From a checkpoint of a small transformer trained on Wikipedia.
Architecture: RMSNorm before each block, some layers without attention, local attention windows, gated attention, capped logits.
Each number is 500 + 40 x the weight over the matrix's rms, rounded and kept within 0 to 999. Layers, rows and columns count from 0. Numbers have three digits each.

# layer 12 attention key, 256x256, rms 0.0614, rows 25-42, columns 64-127
502538495538554438531488517543537439475465453506535430492498519587531576432501463555489474469593490472465523512539520455532486519509450504546508477480532520453466549565481530490485467458473443
544505502470520492467482590424501533447482481493498498539458439500533552617470593446541535568420516501541470504495509486487613505416515466504574533466527508505430538463520550488479542516535558
543495508475423469490481573441517477523571534564469531519422481428479462557463397573503603443447521455517487501494453482484507492482527534475466453517476532625491515491523480486500493556471535
500529564477443536569600499513510440465468455521519539541525587493546469523466517461534571421470457535519484492500518536475458437488535458480451502493568483532542536430533498481505451486440495
469447486477564499493429486449619568447496479466475476494524553477503528519534494434500452538529439545507541540508479513461478600578569487506481467431492474428536467457501484481574566519541465
500433497500516428503424449436495517524473523494401475500519517502503515453563460515479497513502523523517463577503530433542586436524510492512492498428465530449515544570477524525561467509575534
504502472470475507541502428521518499514525491505505470478535499472488588455515480487473428524526479497453465520479484456508463491538451502494468482541510501495499567492483477525454488591524474
533518508527511489528534525498515482534454516475472516523493505602526482547480445491500498475499454442458548469464543508531510539483504518482474478493513504496495505477537516496505520523469513
576490485461475507560466433476522475513494535523503477515603563381504535556487518515504493593482529491589463592485499526550447464510527429427482484518508476462504452544465507475521464496506480
418488487547621493437506553542515548482502454389508443528415488483465556432552582491541605525512586564465554488546456570485538427527543473704533516493531473448547475542524458515537534476557525
437457478495510519417480531535464494467517493472485514477476433552545494524487479495500498427534478466425506477549470534474491512545521505679507470509526573501538504429503388521453461479538541
461490484496625533409476543510576583465465472435497490538456479478526516476528542484549580458494533586455590520541434558481530409511567491674520505525527450462563458517486454477556527502581491
469479477525555527499490547498501524469515502457515477481497446481508490491518488512526509474514537544490531514515486541495489452507571485616474492528510498502532510511508425491516532529562499
399454486506568566409461557557510561447538506388463426486458433520505521471479536469522559435532563458465535481542379550434527454535537485664557509534518533461518530504532409507443530510586579
473509466526549544478467536501527565482506463460494452497470488504479532480485516474528520491529542494488533477517433543497501480506549461619539511502497500497543504475540455509507541485543529
556462528496421481539511497501540414505499512462486526536520531417570521479517501456463451505487520542530466481512478468474485457559515489476561533575482485477513572527452396613518412563438513
525505487517503522462546546486456530509529501472463525507546502534538491507493544581547472468483559457542559517487538491530551446473515496520507548503520504477446576527529462486514477463563477
518498490539535509515480509550503555481453563497574447498480501456514504491448513538495463494498592522455533463485478507535514427477510433471497485522518567566466495491453409469494543483536491
# layer 12 attention query, 256x256, rms 0.0629, rows 26-43, columns 64-127
504544525479507474458591557548488468533521487498459496458451541474477500523540507442514522498476531564526512494520554510523456528547503502493509463512429490491473449559510436507414455523467491
534461459486468501554466538490537493435649476442458521486505427590499403592494415523414463491564458434525496520445453445497480506543521468487439504543584562488530454500471536509497560449468512
481552421574513482598501531503573426486470503529523476511512541513566483520385579506515538543554442431487479543453501572571531411448579458481522462486473517504506523477454459487613451491512478
483477445564487551489483457535522513486520517472539529504460518493470453468539480452449513600547470476466460480558425526414511620580530464508515477407435469440507489525543521573502448557512445
509472467426504484548517504585481514480530498534434475567512594485433536513426459553532472474544602505550543532501504520473530486474471563495503542519493492517422584650428440451493520463467499
508521545526492519493478424424505457597540464540514447457480561507527523515542567457513481528546481529546554519460468441477510466567441467498438544463509529510472538476498402491468490584534476
485496547426491484465523545579500563507484535542523410529512560492443559485575494525517437568495528417471522538498533491448531570508509473484507488516468506487460544508460461507496529504415494
499534465490526570457498514532469518452499526545488488508475455489502490487463521476552526488516520484475501486508493481560477499536467492478507462468550464474509499460467499473529513497500470
500497521476479520511510473545495473499504515492517498461476423528542491496449491478554496454568471427427478403518453492490451502506506542519534545512553534531459534487458515505520543489498544
459468445499534550405429458521462547505495525507510601497523433505546525555467528520502524454500470549507548473485455563526505469484582476525531425486511488507522503519426440487543447523529502
512494495463542456478493522529474502517495457489479430500514468529483494452490476481528453483557506461519484496456520531489487527527524493500483555493530487505489506508552537506493497486476506
512467452486532516405518519583468490537510464498513503494500408496528566502469517484563494439488512462503492451501432504496424470470630483567521483519589483472519524461551477501462491552526575
523494503488474477536525481476512456497497499509533560446461562485466541477530521480468531516529481530536457469498528477509531483559442493466497530516496488497467488483523523469532499529528426
411435484463541520360501531561479586490526441445449413495496405532559544492440552454564504460473554503440510409493394498389448480498656449599538495576562521484548553436528467567437527558582551
559540525568459511474494504541406487479439448484438535608467527466527459545545511507568566477484468555542489413507507506484527463517421549506449527484445560550526493485472459503512503524475482
477421464516488462511487468529545530548476468438439487567508507470472427499499486548535435502505463503555478536470498536432493482488454562513476538457487489464507496517450478495488413464452485
472616486474498500435471614490525486538525496551477519503447504487519564465484483532554546477599583516506498375492497547497555469508562520485493494473496501530531486519502461481513527553475537
534476539527570429490417511545526484439523512540533473452501476440443492519435470465479486492474513472517498545442500516439533515480541497493460556501551491586524460519503549535510505535479495
# layer 12 attention value, 256x256, rms 0.0605, rows 0-31, columns 64-127
388486486464511507491508495575482429498537506499548509530534465473541541561549515551490486486476454446477545550461523451479535515472507531503479479490542521480506577540497503537510502447504522
408512513540449504425479483514437537499541472513444575526459486556536482532451426551561438420507509418496577512455536486499545524422509527515506504535505544514516526571473497502512474468572537
515485572505447567457494400461497461524542475487495510459488444460445509529540478451516482428545394456418488482425486470512443519499551512520534564480537502490477505445593398443391519527596519
531520546469560574525469473435456523465455535534551537402548512579488478537491571459517484557454458460500467492561518502569469505555522546485525534544480522443468446522526568574457528508543477
517545492465490543487434422472439590422459481499501559491427496525495526568457521489477509551475562523541529546512521453515519567497528493483534507431493493453486580529556521513533551552468543
429465584521559447497487516523508482592438491521448511491458484604494513400500494533515519465469467493470476571570472447641430438440464565559473514508538474512507579529454485481490493528523503
510591470499492506546562446472568473507429494498529475481483543486499556534547474566519478456575573528510475473457531515451478553475453426488564406492416490515544512486479565454525547473493459
493495505464520498484468397532495458502495564493545465509506506476481470447503451448526528525412488474481450518515489513485554491491455498490521469535524468553454571581495551506463422478468489
494497538372509478470570488455502549537472472442498481590473498530558489591469516475556473517565534610516505500517497491507513575506488553488477526464496605452555526533540551508508484478516551
544529485492438580534491485475471478491457488567477464485509458470461491513536473530523438503619472474453451466528491512530543502568510444521460592520465420436501491514596507404485462523467485
537505559495469533571397492511468531528502499452464561508464513506497444481474434505518581448499503566463516527513499543483428466502480508541450571442469552534467492572498472524497472531472474
491433492470481564473523510475455461526516503504501527465521578525419415475415496519578518498507518471503497474585484521517470511538481481459493475481497488570412555569453493585551519548521441
465439436478540487495479504469555394459501438512489451501511447416415435484494529485459452525565476435432483456523532432547569437558511500490489588569497455484511433460473539398553512613499539
544479449493467486525480632463478540470472515481482446535473513513525480486549513476548449522512472562519551522513407471537529479494492519530499465487538429478523497466539505403538449442530493
511452566499481520507568522513444474473459491553444518483408523513493481509515456499436592457471466555520516472501549483516509497479479525504493437459458473477529480495512473483502499548490557
485497502432470480486493460505546489529472422521552456447595486524501555474571564521575488436546528539462488415420488478609495500416495499478398523555483489518528486521438483513509519506529544
525467513503502526503422491448453472479472535472505527527541529422444470501497488397441593495512468509503500508476555510540464447515539558497426589478609491544508534473530452485475418460497490
471458478497516494508462506532549537419427518549531511560512453495494509457476481575591379583515587393476479516542542474638515466531452531513463484554528525464539496481439506469567535575514497
551477535422495425453498564507493630525545488481496470550529505486581432487501494602483534533522506517518518460501472534501555549474475530503580508533492485538422476494438484470505468465460444
511475503586531443494471483510402449550582499485453469502473478519499486437521529566450587452449558474479519456493532468550480471514507470502509435417538517519472524525501456492501530503507393
452532568485480547469451437519431470498439521586505480414531532587457541490478456466459489417515539464502547519544493490538500504506472507557522510535473459479457517554497522446434512457493536
513537458546468495545498565558499561524509516555383495452453525599519444506506502521435551425505480492454555513590469498522520522536455480506507514502484595480462506539500495449520580480598482
514511457491497508536485507458595530422503577473558540478450476511512484440498507474537484457486464539543601439520437556462495527526514471522489462478522421450482510517465478523544504568532484
494552555547510564544515517492443527456463476534502461547464526498527526526450536542539455545467531464541532473576508518549473500463485402498433494484485504550490525588519525544567516510495458
520520542482546466465447481557516488491539519433491518549530535457465490425429489536567527496402510529522537513514522576482501516414488478490516499449522565570429562513450484508510411495528520
433480507440515489491506482484447462516492490551501556562477505520473532532454464472546449454568513507489435490471463543608493513540488539507411429466485524542516531518515501544438530559503482
514497494469440500519524445493547478485472503519519433502522523434485587490502464546526441571507521457500451459455515572485489529499427453482521507515487515494528516452485509520496470509464589
491454433452470471453534508537497614472427466481561470579511535476458555533533589394562508662472537491565557436433428531467512588367542540487479548460564487506560502433487500448519586408417518
591537468521549522499478553493398539508482461566489493487465534552509487518558488446440471530474423460530537472509539507487525543506518484460495536542498507504516475551515509427540569562535443
394491443473503494567523460549560531470485535475551513524513574507518543511461541485493417485444428521560540442437439520495578505555528479509546514477446502522516437467466496509469559541548432
417540503469576510523383507485464490493490545485525543490561511563494535546515540410524460535499494464500494514477523446478506491505517567493482515555551504488505471395449521457588507491494474
520492431527482497544528528551581423527447456543494487432431517527517509497556522469509519527557462490462519491490536457484513467465497507517494548527444541422506468490600462434375549506531475
# layer 12 attention output (transposed), 256x256, rms 0.0621, rows 0-31, columns 64-127
546457487487561526423542541394529457512441495450488517512575472469571497549547481557482419514511480494499553560516551442500517497473510474522480548526452477504477532604467566519493551548501533
457504512522453500496549427519478495400458517519473474545452557511521490501563549514510470407529489485481465473542473491455546565548460483334498519464480503497432517511502503461439623448524495
408549523440468509527515454430482486484493454438505507524518504534485516562473487506444465528478466517488514514434453454501469525439433455311475556430538496503483450540498524454460520440512522
584468451495532553498443473518485562413413467456561556481494514547525398570537518508552439508540478485482477436515480504499404529488529532502545530495513546505478479532540557590531555569569448
538466430507508479518474459503511500485467459539421525499441519499448513487490500524448498438461522579553509539494459528507562485460477521442433549478438489509450550493508494517500521545459536
509525433469461504488465458505464474514501459480514544494569506487513526460540526576470480514512487531536502482559484490521435526461510485541469487541508491502564542512454435482457536462521438
548502520570479457641567409458460425552508538554520533516450520479527508534435434458482518556540475481482485567492474428489510456599554568503521495531432529530416463469497482520505499515532505
519534431512465477487518487536406473478540532590505486526442511448505574495467472463524443483366517440477453494550543630559540417432519444650440451509463559492569531473517485391547472543413567
567569532482507511521493481447444517439403497577475621494466529471416483595560540489466506511480478507478439499483513508537530515492517465540478485488516533569503524457586529464483443487567544
527494561458417469529452483459489497527448535486507511500522415546501519542505536524494509503492490497508478503520559535487552470523500529462523473594462520444461460540533542457462472486557457
480484478440523568485396451433514551516472513404537443514569558503471496528612475594501429539607510503453499480499452435491399502516490517601463515510534477504424456504550501585536531474481510
515452463439464424474520481540527452512520551555461472531530554461473472495511516474549580461536516543522493561456562562476442558550488414377493511501487546550470502516465515568509476503481490
536547481445473457469484520542499541499457458530472558511538515461567510549477506544517485488464498534491448485530573587454522526444504429422483486480501483551557486556464515477454492477458536
536496510502555515450465575481603522503541524415461451495595488497513526503479579498489470501472469542459507491528447500554567456516559474509565481523530461564544487518491572561505570513514475
497459530556419520534572487576424476436497571644527439553372472531449484464426439501455539451415480496484534530512595561495525519447502498467467521430510506502485473511482461400540441512469518
527489498520437477480475516506520510444512498460517461531491468505554543533440508520518589526511551469501516553451550565492505494458544534525525469524547523514483564524489423466556531498503490
469523551480522453467455483422471575563496451439493474461578484411485480529618469492529461518496490548446505529531451447487403540478510588472499547531487534489464518487490512528514532531521452
538486517555514446460490493450428516523437531494531566438548411488511493532561421476516497518515482424589467502445465504470485575508431540594511510524506567438459519547447472559462488495508458
472479542495498533431492474576448497483461561582450416501438479517481525498472454482475520439476468588488462574567483454523497553518534494471492513416524504499517485493490447508492483578515511
453593532524485407580514462520502508499533486464559454545491506498458535452419556482521497430484534500539527530478614596509508503430498408440547529479516451477509551456542437494522436463503477
510499484479540446493474474484494435501499509528488581483454504529538560507474476471525497519503533482487466531536522525472514471449490538654517444487468489506542508533458519486525458507509482
422533556520479519519484491529510503512533559503480463414489493473482537511552474511514515520540459535527483618581537478538473484489563537553452494558398542496577484513517434499558489545488464
503543435544528502513507468496493500504544535519552505553468529500486509500473536503421523458532524559451534466481433487463467618518552511427466472443405499444535579526547467490547487418586449
476540554494465571522518604506524529431435370403503485500508502473468515555440479527592463494524437504522518546521449528471553545544517460606440497520459429442553486474546482518463474481496483
450460556548533484502528527591556506537488508539561396515445450474445563460388526488442515461478608488486494472544466507503442583551453529501517452489537513528549524474468416428496376430503509
493479501490497491518583493609498431504554494538472519571474490480396488502438487531448518423458504539502462503537554512583506541439509492455498459505399523497566528574452472528529471457433467
561478577474504503531540546497477535446469481527511446453407480459489529495514445543500516573514489471450485549472473469516481481548525513565555462501534542538486490480576422516505411521383483
554493385511496504493450548540504543472459496467557493504524440485490502507454510452526595615483507510498540496433487550478524510523580504324504459410548505525500523520484492501487471530488499
562496488549470577503451498513451504512466513485499589484527448553522501560515474488502519513517467353418499449491469455433535440530450571411556487522505487550482538439527428484549534501554497
468453621500464529478480474533584594539592481566519531498452433530550509504457500507525511515570440541550500455510442480529497458496517440516567507527522541547464519481432467401524465600496463
475556473612556509484469513524440477505522524493497430526513550501467515488452510429473494434461491487476487463522533499538430516478476556483544485474504531487583463409558503386487538480538496
506479498420488468495498489552479429489494482481585446523477440542571506481438538428553491491502477499554524438484558551529506514412435539573470463516407455512481595573407528494492544448517516